From a checkpoint of a small transformer trained on Wikipedia: untied embeddings.
Each number is 500 + 25 x the weight over its row's rms, rounded and kept within 0 to 999. Layers, rows and columns count from 0. Numbers have three digits each. The size before them is the row's rms in percent of the matrix's.

# v: layer 4 attention value, 256x256, rms 0.0995, rows 16-63, columns 0-127
# o: layer 4 attention output (transposed), 256x256, rms 0.0926, rows 16-63, columns 0-127
# q: layer 4 attention query, 256x256, rms 0.0928, rows 64-68, columns 0-127
# k: layer 4 attention key, 256x256, rms 0.0935, rows 64-67, columns 0-127
v16 107:486503525471530544545505432510498516539489537503533512519484519476485458469500526503511510498532491497465486496486450513493500485496539497516496500483517509518494489504480442488532515473545516519458495544500483513464516509562448481521505538510495495477517482514512498488486487499485506498488501478467476471500469532485524452554460512499463479514522513519484528436472482478495499512488
o16 107:515514508520552452532516498554498517547478510520505490520507496426462517445449484506478527518523478520545511496528478460482489527547487508543481479496530479511455545471558502511471482472500506546506499530465491506536497496505484496500558505509567501493511526539465476488481530473483524498460504462494526478472475484505502456527440495533504492492516520525512500533509519504484475473494
v17 121:501489474528484451497467494463511533460500519485531485471527535500539524467506513495528459534519472519530475522474514540531496514499529484503500514496490518446488483528484510485450495454507510510481491523492523487454493510482508484473473473493485505534509504482535566497512481501488522498501478516524513467499523521523494526444499488527474523481487508509487472483519434482476558554496
o17 117:505510534566505501527471499521527466517524491461476478486485505500528510483463513489519496522508504499436512489497484493501476504504507521518468473469549494529516504531517464544522525520504492493538488469518502474522545462461502471540507510461505514494475513526474524541500493445522481484499488476518560479491491504491468471488521520462451501504499516481485477530525513476500505509509
v18 089:551511487509484487500493495441487498504547497532465475547504491467524502500502499493517497457547479504547528485496498457492498471512499510505511531501474477517493548486489469494455536477512468474510511461449516436539482490515487488481505474505489488551536466550468491491556502513473478498536520514485501519494498488468504507496521508495503519479478496496489497493527499512455482479534
o18 094:453489511514512515440463511520480481528484503500533498554505538521523511438486475476473497512503532468529514484486519485494465481471498493499496478482498536457479483504507514528489539490519512495521516513510496503521501525496459497478502535506513493543496468497499506549512453479483530504471487494501492437493516508544506532481523545501471507491450514462508521479529482461462454486509
v19 087:500512505504488489445470536491500517550459470488532475497477536506467491494491487443505487493487497500494485475517462488453488475469489492517517506515525537575470524519554506510484495503525474504510511503483496493478520506488486472539503493512506529483532524542492470488511475515504525508485484519506500582465454487556480488547528470504504491481487498540485420510461492526493481510528
o19 090:494512505470496524504476497510549469501532486510476510464457507553510506511560465471530486476503520470497549525493504527543468534471523523493489472507512486484558473493462505500509511499502537496535462527501502490498470497523501485483491499498503513510515485514517444518491476516547462485444451471456511440476515522474490538528455489487503533483504486503525502483462477496437543539514
v20 135:543517494514513489483494539503523524468491515464529491506474448479448540538473467468510466493479478505458504460500488524472496500493537483483519511472499507568542418520524497481504464528526451498530531537477525504479486514519476473502488524475505536529507539455535483508512493539527476506464541484540523497495499512481487516537459478505490477504490469555513500506474482494458502446539
o20 132:493490500509492481550474492485504542532511476523469505501449473487480497479522462529464499469509530528571520474502487485518512520542475521523544537519519493480471566485516491539516514484506486458501510516463458485496486534491508504492494463531485457493502499505470506465500491496463502540531495510500512508493437500512509454503499546518475477510514472470498495525503511510520471502481
v21 100:446488509512477529511507474498503502499466519501506478504536472472523517484510541433508519491477465492490502461528415543480499509500541473483479494507527515467496488508527505498497491529526459514490483519500414543506495526536521497506487540517509526429493451509492509534506481502499496488490501452533504468508472556536490494534502499503513468493512524524559475468450468456493480528534
o21 100:504534486499520498497545491503511490474488509523536503534543485486508479495477553476536489524470503490450474512494528487498497511494534521543472488474489503505520472492475509460492490529537505528482510534572528506514537483527490484477527484533510529552507503489540453515480466506520465526480497509480468515519540540513516515509530517460539496491527539506506498486495538491562552534500
v22 093:507534525507479516503516512468508509486498471495488489515532535446505487518487507492517501491551479516511491510516549446470507483486503488475477496518488498515500493466480494503503488455524552546510444463512482514483521495468458458463463499519506541525512514505461452492518486511505458475515520528513480474511510519457492507492532499510478457434539494511516512536491463498492488501484
o22 097:511502483504532533467534480532529510467502480486526454499482513526501522532485492542547461531496512511515517505554501536466534501528501501451488478506475475491530513514530516509517532507519523521510495508488468497515478525503517475478525509508532509447551484517494505543509491519496498466470521519457507433506495485504513492506543483542469491489501525492490507510510514458513509467507
v23 103:467478511508469488482482520479453525523523521534525509483495556511550488447485507522471508499546494521518494501497562484517487483496462498475471520524512501472437559490511492506462479496466519511487511427533557472512494528437524461466486464519502489520462532519497519500454503482486534495520477520501505474510534514493490537496503499540491494516486483478490495501523506507517489497481
o23 099:469497492531503477485510515486500518491479523475522486478470493500504498524467532528532436556516494479517523485494495518517523475530495489503527503463512511514485511540491538496514514507514468472528497525494513542476509505475536502577508484527482551461462514510453453478511476485460459477512474547527496560497470486526492497492545555496499463492495515515486505507491545514522482512439
v24 102:514487535496521489492515535516574522489447528493531529489499493492502490509519455527496522498502477509430533505509512476538484502511503478514521486517497529500509479499501536494484505523511490517500506544512502519485500484502493498506458529496482566494502502493478443540507512509529504534442520434556510491498502499510474460541495501503473481520512527490508471497494491481477491517494
o24 102:544452458429481528480527496519473460490521507507508485476552488488479538520473476506516539523516508526516502459466493497489477519534507494472479497533501478542526491513537453492475467533497505522488483461468501466490472497500515483508504465484480504457497527491488494474537496517522449495480533555472513493540527489485498536525478480511434504512474516508428504470472478516506518473528
v25 109:561493515505484457478484489506499506494522475459514488498471472496519502505488434543474513524546476493475478501451534493452478523496496463508493508500515496479509503514521521501463470506489501467520554462533541452474480548514489460489478482499506542497513578485500489470476515508504532490473492490522504521470531458520498528520499509525508497513505488510488501493482504513478536446467
o25 104:447525448506509517493483498532486509495474466552520488505522482521497487480479501494509512499532521485519524544516507559520466527473473485542528547544475503514507496486474516515505472530506501470461507469464537525479465484508510508478485514475440467491456521447522478502485497473517524488542441505480522540528484465535504451559531518515475510492464491480499483511478479463521493444504
v26 128:459501478521471504459469544491512455519463511531439483480497504492524498527480531540499503520503479509501501474485444567494491477498508511502510515469456498503499556505473497472538485486500510508505494532477516456546517511450480492503499478537522476520478518493427522493459549486518510481514505555507531503484522521523501543523525503490540501515498514483476536515503487526492528499538
o26 123:544491476499506543500526495484433493470532517517493520494468476509508510531529470507509481491464464475470498485495508493554477481491537486472499492475453476489529437534479489521474509485497531508469486498536542486507477497500456452517460484494526530487534497465550504514480523504523492481463481477446497465505544472485509505496469500504479513476531497492514492445487446472495522470470
v27 101:446497507495464515526481523522455505526498473468530512503445540516509513478509515516510517497502485484482485483442465510489504493487507477505503488520502516510467552504450498490480481524492480483497538512502509537506531500461509465483516476518477458555517487488485519504514481520491502485519452442489445559505488546506493471491547518538529513488466499505494489519538531513551514496514
o27 101:512503493533487492497517489489511500465517473517534524476532489521513469504507536494527465487444480485492546462508568554534464484521557498496498522500478509530531519490499485506526524548526495477478464511521475510501457459499500524535485497509510535508458543516492494516505489514487459512506473508481477461492495469448484501489497493479502495503524503528507520516501529540484511531457
v28 097:467481523526483477510478491491499519500518473482521514472469500508524494463518521479489466502480449487530497494499522505492497508507506517511475490565439556508531480483483515500501521555483470510499489531494529508458488503471508490485484526525489516461499459483436454520445505496468508541515479511482528508515483518489498502485516477494490517461475486486528412506477477544465507479534
o28 095:434496503493497530465494497483474515503479470494548516480489518541481482537499503521479507545505514467518473454518472501508519490464518493524513475494533492521494474487475506519485498533526508516527510490543498520515564505449512498463498536533506508521450520527488508478542463472502480511471462481484523527537520502490468523479489532527527518487509499471533489469527458473482536481466
v29 105:548506495480513520505469458460499492497490518501456519479471513517518506486481497512455506528517525474497490510486514484471475493513502496502461516441473512493535503509505505507509467493463501525482484468540528483524489519500446476499546465513538534576457544484516567469506464459473485495493500538500494494512493485481508566460489513513499518548480502489470531498477457510532481455502
o29 103:482462486552525482457501487485424509496505517460472513483518536491517473532529485499501489513537490477481514473498505481518502513543458523474506483517486507500533472481504504537484528516458491478519526516483511528488500466451505482470473487492474472504508483474508547475512483503526524516494438475517529507472537490461551497469522483494501510464501469475504498554526523475518525499498
v30 094:512491484516495497459492446496540498523568533446545529501505495518491534506494504461504503473489449491492523487463519508494506505512495498540501511510482555523492486493513512464539495476483516486510510453446453501522517503517488442508517499484477514474500498478522518533514518521510508516505496478512508522486483448494497459508522468512465504528478486504541458475528542545490481463498
o30 095:490498522512539557475492498512483447503508502525509498509516471518470460472463508507503476487492490503460488475525512522523461492466544502521504522533491556533478482509534465507473451510500491489527497499494523522543456518538550490486491530502511506486474519469498457457556513498477494516440479503507484473492504468494481516498474529517521521489508539490530466511492468502506488503500
v31 094:465494534487521495560473498496500537533493478527513500530500546480508534500512513488530528468492504529556555530484514544517474448524502497527536508484466515474494478496504508519535482490481540462498479491478503524532529486504495489494478481499475503434521504480538493506435479445462524504504474479472499528512526528499478563498547494486533454445516496512519440522500522474500499450472
o31 096:500499513467490544482521535516489484521521495493509511501502490486495504503558537502502479480455517511482445496518477502506496496435537504495484499520505491482469532500488485498534525471479508521499522493503506500502489482488528503531522513528491520536505510490484434491499519493485513478509501532507501487527510497488474452508509509479521510482539461499479519445455483555491500505478
v32 093:494477516515473495534493480518455509508499491467527475469468472482514535437515485501504492484495526514503490506480504509504513507494488516517465482527558532531516559519527495514495487504518509495481496519508494547520513471495510513512534489514454491502419573511501519423500488498512495449530501520493442526494512467542475506499505549531511516518477482522500498521527566490507506510543
o32 094:501525542528487515489497506471499472429508464482499480486508493496494480500533527478514455480538473515483493553506499517496497461455499503513459476451524511522526511498457557541514519522506509496488462539497509497477474482501486494485497505479519520536524519485506509471458502487529468464476542476519494488494518505491497505497488523510539509493487487467531520530508511512496520498498
v33 106:581492513521498483498495560498542480493464518473545515536507466493447464503488470477493480499494457505435503469550523476468494497481536494521494502491502524553529467508525492488513491491499481545514510524457496503491483478544473449510504505484482514484514498498516452532501500525515495517465524499530515522499505521518476509525482478496509498464524508552549493485459502499479487496504
o33 116:520481514494514490490464472500482511519484486513501497521457498467483501495478438503437465458479512525544538476520476507512514498517511541510516542505531511547500501491538486497505459480483506482540485520457482487498496526500500489514468513495475509503511472472480468473462464516489476538478561503513486501461475492435518505537473495566494495489477518507471478509478507516490487509502
v34 088:502499535522506535500497483488497509511510489478546462534495505533515503468487522509511505470521531491532490501492478501473447492492518511503461508493485455519491524475525498484483479503486462465456543488533502490547510473492452485467571499509459465529479457549555565490544498488501492496535477491470477541535549517489469492474511488493482482554465459474521528521532477450550501532538
o34 090:472511483537487438551497470490474450528475509491492506478487532504487471482517495501490475522434489480480486490510497558511457487524546493526491461495523496514505522523475484503513530541488480488517472508482515523512491478484527530539508488471492522515502502524469461502555476474479493558512479493501520504515496492470500511462507481477476483503503480534486545514537517530487482505495
v35 097:499496466486521490474514533498510531527442468500490486488543494478489491512534505476458521480495530512509497481505511458548508490484488494519527492505491513474470505498482500537484553512542500504478530460486459532497476485492469506532452485499538499514518482519482450521448507529505514505486511515485478479522536492558487467544545517499516462544514510526531454502483504512514470492457
o35 100:506452445491531500495548519451512510509459536553498477514545484477482520493518507475522530482525518504503510527473534499492512510522485498511504513470473511513479476500489467484501475513505520513481512483528486486462497523510505489504480477473490543526520480510528451479439481544477487492470520493494510465508523501486540517570509511497520482508526527480518460457473491470499547472514
v36 126:486489458501495441550514480484462505445499525498532477524508527473524493529500449537492510479461475550504470538509472515476509526510471517495477519531590489451519447491509518490527483450495500473482488507525520445459531512528518494489488439495527472496492536529525493528488491504497502494501479530516484496504558513533501481465500538479536516484529505525476512508533554446508530478476
o36 115:519512518465532480542468526459520515517531500472476434500483480454501499492481539491480484494489527496518505563509487500476481470517454496514481530506523537515467519501508477495506508461547547505480524467496509490458486538488509507474512464510502518514484511508470487544493541504436499508493494461500494525481495484462467443548473456494506500526481506553504520507514537533509471502442
v37 099:461512489479503474531470486511461505497500479511525488511528547502495498507519479546520533507513484521529506475490498528499496484494470509505503512505540460494485585495544482512481496487521530509492531507474487473494511510502532526494512487538506449470513513538492523503495518560494495466495468482477420527482517535497517511530508500504504496560544501526544476484537502554499543508497
o37 100:508530564543464510499510493479449513453474478487514455515518514499533501499479530509534497499500474497518521496478495526505542454470515567549522512479489524438559498473511500484497521487509513445484454520527531513507470492539471499491500513511473481537475482511490504516479466498548448493521503507499461487494490459462512491497508528463494469472522505464517494519478498463523520466478
v38 103:512478515501436488528467500508500500494505489511479489492488532473456535519505474472490491472499482506526480493478481509482501491500522520505510511483539514491496496492552500524520490490454513478516528460486511453476501478472507483524487499508524520457507503534495496552491522464471511520536504529488499513505524500475491463466475490500534529458463491516513490528486515490486443477506
o38 102:510521535514516532526495509495518474473501520508541542495507468530513444507469510482507473502496471495445502504503463501509480493528565471453514444477470508532499475501501517458516519507551516562513503482514516559502475473532455495463468519513476513496505521490544473471472504507529455470466498485494485502519515542488491517524487503511509497464507468527511493498490523506460485535518
v39 102:490509532457460520487481519500552490547490499471565488515487460505480489554493482481499484523477498499494484494496538516515492495495508493520488498518481501472504508549472534527484541481506494486507531543508470533468555448483480524526508477535487507526504510472524468527449481509528495496472483508513449521501530515559505516507518526510500456509522491514489470534456530492543495527447
o39 099:534504488481543483518487493513536467510521506494488515464476461502465518553475461492503468482516481489504511535525477479522481519522565475510516496483495507559515477518496489461482473505524471531461492497514461489493514530539473489490471489475502536441514556519492487485466512536500498481515511475500561458496451497510471498530446493550531478522526500520493495450474542512496505484534
v40 087:498513495492549521494570513509467495506511496557503521534494509500480506523484509524497533463490488531530531500520486515532487491491526506502499508511439461460501518497475531491490557489462524492539465507478484482490494513509510494514483473538549465502560436513498465471504505462481491490478514520451485449514484519492507527477495491498503544526489563481503502453530496493529522481492
o40 096:506513509527484478499551508494488503504514525441496463491504515504487492478485503483492535522551501486542475509485499440479507543477461453496502466524481481464524510454498509542445481451479528532518500489470458537501496506499484522462504487470534499469498484524514565509516569516491546469477498507470466513499498476523477463501516472472451504524502490469520529506487472489531496468503
v41 110:488479498513451507513513539537458518478511463479568538494451459519536568495510498497492494486514506467531485513484492491495495519505503498488538503474492496481492488504476530477549475543453483487501522492565532476535462507526508487470491512474470534477485480541495497518506511473517516484495476493558469545500576463555489495490495509492520475507490470496543503526484499469492512490490
o41 104:469501480503517531515526529486453465480483498515538510500454523535510515468485487481546493443486529467499491464537518474531466503501509496486516493458482491483534427531497461524537520520501521515522527510531520534536496517489506509533493492497485520534499502504510484541491523534532453521518457467521449495466464479465499489500487520497500469495510496522506543510532504543516513498482
v42 096:448480466493525511516497489571473493520517480530516503497485582503489486499520532525510498483483525519524510471495503528495512503502451507508497516533447479515501566493498493513492492492525548481483460457501464515531503448486510543518520505491495513517468485524465517487520491522482519489547491475432472482523523506446513469480531505496516507451534502474519470504535531531511498526480
o42 099:493517477541468483523524485471457537450510454476551500529513478489527482504540489513491504489524448484553525464481510502461486529465491506527524473535499474451481511481517484549522503465512518463489483500519500513527469420493490514509511460561493493465492483536482509523504510522477532500511482506473428449491505493515532485492518519447452511504536498476487486497543495486502511511433
v43 118:514508468488537519473466449506519511485476534474511499527428485500501507531483551516497496522471480514483490495516501536555483493498488468510491524430514504528510458472504482500511504489554470499524521478493482498471525530485494496510502493504494478507486534505557543469493488486475491495466480473470501504496523460495506497538475520515467481563490504506490535531511553489544524454497
o43 108:546528540511497465473506510452504523503487461506506512458507504503489532489514512503510496513466458462508498530510536557492510500443474518490464478467486503449532500492500497486503492480482512486518529488455485507491532476502519493570514487470472509486529449496483534487552552456506490498500494453562453529493533498506514503544482505482472478494467515483490500484478456501486538467492
v44 108:529486530492475542464556531527508512541492456492475499451481507502493497489515443517478494514524473499502456497503532508508497490497506499494519502484490470474462512487463462492502516527477496493517537461486539481482506493485467464521492504521469489515485441496411477538475472467496482512475481536508525481507474521526494479520491480526496478499465516499535477480482465466513512484464
o44 105:486483468523488512514466505500508504494455487473473531481490510511469477498504475506493524495493527497525476492476515546510483537540515514556525544505478514502506483502510549503486503511509529513493511529527502498502546507456529476473516517529504559509473491500472502497511468460491509480465471510528513533518488512501482543510574536501488495546516467505514512500480497513515503523509
v45 126:472502493518491512493493531480509524506491473487503491507438513479482472486486491485456505447505496528519471459474529492431511515500539501491510511486557517556484492501519438498516493509507489461494499488475539519514469517516525416482532515498480503517478519509482490434468472480485502478514526486515500489522512547470492499531490501495552495459484492534494535506507510521509500464536
o45 124:485523499483488524516485507492516457501532512493493489499479493529525501486558523531477508500540508481538495542503488465541470490493500491529486465486509485484464466527510531565519516446515509510476533512502510531481488509514492543504484499532534491517484525525543528551502528474525496460466476486489474448490492499521486497518421479505465476521532508505534517520519460509464495503460
v46 097:383473505489486496511553554446512466506491500504522481523546452558542515516488546539544503523523507503480519523495479506521466485508497492494492501509489453454508561490447468496483537532520506496510539489513511457514484497486471547447494486511497483533534458503442539492506540467519504512491507513486467492485496554555501518517507479475477488536506503502489542507510480491512499510508
o46 101:515506506504492506531506496468490521553493499530501517501489534520508510493532519506512532476551513488494465497477525464514492483543481469478478520507465477496561517530478492546475517507502524516484503502492494470489509478456500533478507491470500496489483477514478519506552524455512574515540490535481545501526497518564465465451540484492450509540481484477489539451546488499463531507460
v47 102:477481495473479507506493495542522467514536451481502527524493493540496523480507535549467502502492492508490452514472487530501493503481502481502507492515522472433525537512497521496485531460515484474516502540480515463465482515499494523490522437472465465512486533480484502515489512518509489518495484510463518505496469485565501494471536496482507542489485509472450512488504500498528546498494
o47 103:533500493493512516538510517463495502496507497515472507503510521470497539512506531485495547470466478510455496448440484470484496469453501476490498516528517536487495468493494481489480508487498525476488523508462515462454491470462501555521498491449524483523505529485451539491512521480515484488549497505490510476519481494508448502454530476481501526497506469497519505520552511526500496491504
v48 082:510500518510494542500549499497514475472538484527483523503487508561494534527498510509510473460491457536467511506467526525545502502494515531522509481482525488533501552523508504492534517512495472502491466576510495520488494465540520508509486561512452491536518507524481465505498503520499511483506475463492538482499522524496520518485487487482539498484475501504482479522516501529468559463508
o48 089:472468515492511521511456531496494514489495500510508542508520501510522484492490498522497510490513520487512483513464505458532523564513536485576502510461548513466521503536523506488498464458498479501495498547504480492518523506479454486519458486549484478509502540499498515479480509457518524488507518497496547486499502502490525505490493496537539501527488462463526439497466502489478499496475
v49 107:536506493499505475506494440527500481502508480487506527492554474503497521528523518513543499529493510472520514490511482521511477483495497504525536519490487494500529455509509540478468502425513501523549478551489437462544499495513481508516491494513506500489484461470500505538540524495496463520453535526476497499529477505468503522500526505519448467522530513476516487503525531503500499529496
o49 108:579494508496513561487477503530463485535566510490462476510536518457476528494472487479496529480550475518501496528506451502482523491461509489500507505528460465512515497445501476501489436467465509468502535497496484519522504515517495471420496500493527485459519493466474495477497574529496544496522530509507480511531458500507490471532523482505462524504504519468521455490514526494520521475499
v50 093:471523495500524489503463514485529474488505483462484482513504508517497478493506454495496513501527488543496533522493510503561520490504521502518566491522516485510470488464497531524469514510504483523491498562461503551471535489538511541503441501494480496498482485496524503489559446530530520504472503501515487475510495476498481496592488542491509516486513511490525474509537512505520524546482
o50 092:537488472456512515510495496509493529524518539482498467506525441473488504496491531496504538476537508499466478472485452501498500499454496482474467510500474503496510523510505491515481494472534502550520531450507514477464460491536500506496535471497500491517543523513451489495525495541460462495477536540503481484490495496485512470511469470508483520524493523552445534480493460553506507482528
v51 101:526484495498489550461494473521539496521501530475557508475502502515471506458509484523463458510517526470479479494449481516510515503485493495505493494485507496471472495535536527520502473506521483511485539507555506486485508538486482515480534493517459463579470516530487532497544513494503472495481480490448490500510464500458533430477498510544499510497520513491477515489475462536546527510493
o51 101:499505513545488463470509501503507511487498466463462436503516512499523513498453484477542518524491502529499543482459541466474482499533481482516516521483485457542553468509492508499499426504468481474491482476515484538549508489502479482519483535472502524494489523476505521479486488514545479490549478484515505534480528516503512569475517493528490485537507497495546440554500509466502464495495
v52 117:488512480490496475522510478547491482501520465570482478463493484488498433464486519531493497503548519468522513486477525504515507501512474482492526503516474496450466545498479481496523486497516495538454426523538519500519474584484513501460520499523503505555452573460505480507506504469490503491551492493496516475480487478540503508502537474524486530512493481484502468493521488488517542482495
o52 110:450485494499491452501503535507482521439503494525494524511495505463515507539493512505512502497493516478504524500505507511474485484584497491527504498480525518505523466475468507478505506495496480557505533520466503464472506512548490477482494490535488492444482561487515536496478488496485475486517461525496528521532485487551458528471504528483486561522470503516490532486470538484504464495487
v53 128:498481515484522487487487551519516501459482474493471482527474457456506476536486460496519526531473518497504523492518532446497468512496495486503510480549499565490540499485455511503509528478497494476481506471498470489515484476489529513478495495488504488507491462493534517497503504540496517505479520519531503517525513486523474514498514493507479467536503523488535483491506512517495497527507
o53 129:511478505454487504534491492474482443501521535497498547502453469521467494498506457468494461507484491530502505486477475475523489483488515497456505495495504524494511491511530523543464531505498486510540473475539487497457518480449521483489470518515484501536498511504476499526517495513534472483499501492458487479499496498456494497518518485482535520485504532504488504504504493521501505493529
v54 103:523501496490501502424505518511527491548500512487523554510465477509482465475507499538530475545465463472491497507518537470498488527493495491499494494507515464499466522520511521500459516509487482519498469506507530502517510508481488504556486465517468502515482474510524543497559480554504512507511507523499504470471526440487520476477461490513494515543489538475521499474493511544547534509488
o54 099:441491474536466498507528490507453516462464499475511491439516544503537483494464486498510486524477484449509516492503492512505498515519514537491512506473489519501546463512493508514504487513532492494528522488494516526504496489498496469504487508478509514495465487464483542502501495502529491514471487503511490555482490486494526529501504477511513511523461526459503436530491509442510522470495
v55 104:504511494485500500495497514497484513502530478553498539520500541490484445492494453544487483500534496517500499477520550502501501471498493502515503486483515528474501520480540480511463473496475545497516478473550508466484528499544507510489492497511513512538505456542515481494509516517499515524555495471489470482486493480473514514500491474503514517490515503483518487491482519567515539534497
o55 105:497522522537527468524493491475460500486488461482523476505486497488521489475496550505464482541521522492567567523473501485515539490556459528540516497501520508425499527464544488528520536490474491522512534549454516506515471503495505512532492502486488502481494503519469521496463497488503487488511532510466501531504463483502526505499497530514446490469490477525498465531518468470477485491464
v56 087:490490549535526488459526482504532479487508504510514505480550456502523487548496493524488486534490467498530470494520525490540459495498496496478433507466492490446507477484517507507459505488515518483550495507464518468505466458500479504512498529498466528504461480488505480496480517507517496523485476551527529496472505508528474545491481449491465475523512492533523510502509481481481544529503
o56 093:519511520499505526501463514489495512540492491482481512553478528491523512500467518549484496544531499497495496558529486505532517513544508514538459518491517477502510515476493507494499535515488488522518534531507553526503505512486531504483507487512499488511544468524471505531482471460489448480528554530554517559538478522510522496455515526514477529492488490489494465489509498462499526484526
v57 118:492515492529515476503500531433547485466469474476502480468539473538515464511500537510512508499459530511419506493501456496482480522489506497489467481462491547524516503512480538471484476513487468489492550513530511500478493496505481502544488517473535523482546469468467489517507550515507514495484532544517510482504497477482475539475518517472527515531524520466500494479481488518481467509521
o57 117:510509490448499503480534535511531499465521526534506482510469469475514533503482530492518486514480492505453469480504521474464531536448495483481493501475462498534494462514490526495507509532505537566453514486517468524481509526538475493498550515508521511540494495477522466505509511502504476465466503494494507501504549548477503498527477511563504517505503491510504485470474448504493529517513
v58 120:526514524521500533496521534423563455484498472492515524482514473496496530489500507503510506444532518510478500522473519521469505490504516490471500507486501489506544470471480496497516508516518487516485482504467524502462494479475461466486515536484493556531574512500479473485518495493483478514479536516497517499500483478429506524440486474494497462473539504510501522514474471516482487469490
o58 124:482489515495483479521521536499478502505508493473472530475497485478515524465543520495446497476486469488484518500512485506504494487497497519516462489490516572492445518513527412487502517491491464521508530514553479481519519512511476523528530462486510531525457500473485454472494499483444511528517476485551507485498530492489445518523525479515523537474483552507499474488499505579495489487463
v59 097:469492523504502523509470456522488498533462458498493491472478536498517460513526518468498531556503510472538553462482507466481510501494498512497489496508541517483489534482546511535499501485494522510472505463514525485529491501481502512512529512491496477524439495456515437515436517474499493529485505507478495506527455490509492487525489530500483478495464494501540471515556552528495500486555
o59 100:488489490529473525501529511498496541483485435506517527501491505502516476495542529512487469563515504495510474475543502495504448508465470493505485494480503512482496487496495491517505500473519525489495504508513514483473510516507515515478494507505510500533516536500471505521513484520519511471509508496477496529524489495541504486496513506511484505457488475516537555541527484481493461531493
v60 120:481504502493554477477527512572538497489490536506474510504485483449480509546506476510508514507505502480483484487541493472519527512498504496515543509473549508539518448488501511455519499526532504528461515479423515469497475519510515487514479520468522537464508505490485495474501511528490507489461530496527557511488488492526503518524494555491493527463503493544495511473510487482481495485479
o60 117:527493516449519512448508523537488487472501527519505532484500504511495478491488480475504517474494506539446478500480510495550486513509497477506505489477524554521503460465510492461456444482507510507511502493528534512503473501513515443545499498471524499509516511456552496512463537559520434511463507511524547486449541496499485524509468505504513491498475496501512482489437506519477515516527
v61 106:523504515499511500485477497462496464497468484483526495506463465493479507474489446536473459531509504506469470526496561503493506513498486524460475491501487511507501502507514538513513501540512487501484519534539546498520500512494538483505495505504456505515478504479512540470501509485515533483520487522512502517491514457503493513534446522490467506509511493474449560537492422481489530470503
o61 105:467528535508497445501458481520580457471536487497469536473505560517525499516536479470511490526532527486510507514436464465520480487437479468531482487494525475508490498510454501525510472548514517498510512524470495493512528489502510509517471463464475476522531493496481536506469488502501496484526511479492489517506532508537473478523520487533490564504498504513543463483513499490513501472538
v62 125:554485515511496445461484469489489511497518548474472511503482490508525487492481452509474470507519506462500486509477501479504501503505493500489508499455531485516538441506539519462509479505477492551557553495524472490502522549507510456472505535483504553488454534477510504528515497493525484508516497526536501546482467448516497526487460516521460482509476458502502524543494477497480519477509
o62 117:501479525462524520469487507507497452455512530483471564468496470510505497525519472492525475491477493490424503465507492499534466526524548518473457486479517542503559454530506506507498512521465456484512508484555509472513509514503504459503442466470467506498508509497530502519508471479535504508491489484519491502489531461482506536513474492505503479493522493505494491513455462485511506518471
v63 103:479496500495536438501509520521529524493497506502475480493507469486458495517503482508459489512474524487460494485522511474466485494483524487490498504485524511520518461497501532467477487517561488508540518514460542491505472504510488480510491471487518489463503495508476497489527502561522485501469520519533531516524498480519488490533551514472477520503497489540505476502463489487453500475514
o63 108:491526505529499472487466495506526554544494487520533512502490493520465515499481473502475509471501541537566553483498518466504534487508505518494541509514507507500458525492520504517503475478513506475498513511479498494502494523537501521522493498513439490527497473535454473435465511510507491544496533516528527537477442524490481524512498529507537515482491494514477498497478541515496474474514
q64 179:522545499486533507509490521523476489428466507501479508478522506529514544440479495495497465519475495548476494477457486474489518495519488532538517472486520452511460494502518504493487529525479478533512493486485520525499487506519518497521467481521528539495518500481485491533480516524498506494479473502472500491529520482467472492521489442461450473468442551520506483545519490505517542497520
k64 165:506554533468472524510467502501489486503511501510489494479492517468490500491461495515481468504524507541488466534467512501493490485567458534553505474510518495508457524563506532471480522491492510474502461514494517535505493504483492499528489490548518506517497507526495484506516464493501521528542457517497539500548486483468443496492533493444508522494480543500514492530496500486488510521514
q65 125:516509507481498541482474482529504511549532490512502470485512510477443511504496524523501489512502545496471475529499494498477459500530475517498511498474476521535508512510481551489488508508552535448463467525514482503490470534491474548530520528501500505467440513526522500473526454517514529501538517513482514489526471498485485515487511531468529554539526509530528510473486500519439491518508
k65 082:478498498539444527516474475501497479484494482488532510533487520497539456500497471477469501515510495478515536502503516533472553474520486474497497497524513492487522511535512507517470514494464509477521455471496520506521508458455480502485478468537476479482491506524477523528499494458462488511544478523521495539508509492523505512481477501526531482459468508456546516509459528496513450502512
q66 123:468469488500454496527497470465514500537500517499497487507478513472513452512519483506474538493515516482525493514528547538499504470504510490475456484491505552457523504488518491521508476459497482490491505488511456471494520474467489479446523485472491491509508480492505518496505511470515509512506544497526481528474500526542511477472485554550565528501532459473496488489501498484514456513490
k66 142:480451469534516497491503511498513505488491499498505518530485482507502498535560497479534544486517475506534510487508513486498523522438507450462504549541473501486529495457478446549527495490496509528521534494480520491470499479541522495495497490456488478517507511490489519512484525520450484484472541485533482482459518498525536495529470489537486497502488444494488499478476520514500514484497
q67 123:490459484539491496520540504514523511509478486471528531519493498549526497485517493499493523506485465462503519472515514539516530533462503486467518518522544501465463497482497449498504462504477457539528518477494535516535520459475542475486469483482511493534518494469481503526486551496459471497477485467544493515496524521506518503507528504531472444464476487461478484523490512473522523449511
k67 113:549452493495514477468521515496497480469508493501487492482490484519486530545554517486535511500495488489513499470519464479516504527437538471450484541505496514479513473471481443501517441539511503544499547483516489504489490520542522496505505484476482523488529499483509458487481531491490469484464535448508463487450482502529551490518511489529435464508517465514469521489520490515521524492500
q68 102:542586536464550508501472483506488492487555506501476499494513481509456499541497520492483460516521513563473479520474468464489461453524476525512499480507480461527485509534463521494498545503499537464484455487487469500490485508532471514524528504549479477504503530550513485473497455507519526485482475532473502489514490509467494509496497472439505508511496519524511489529488510521506512511491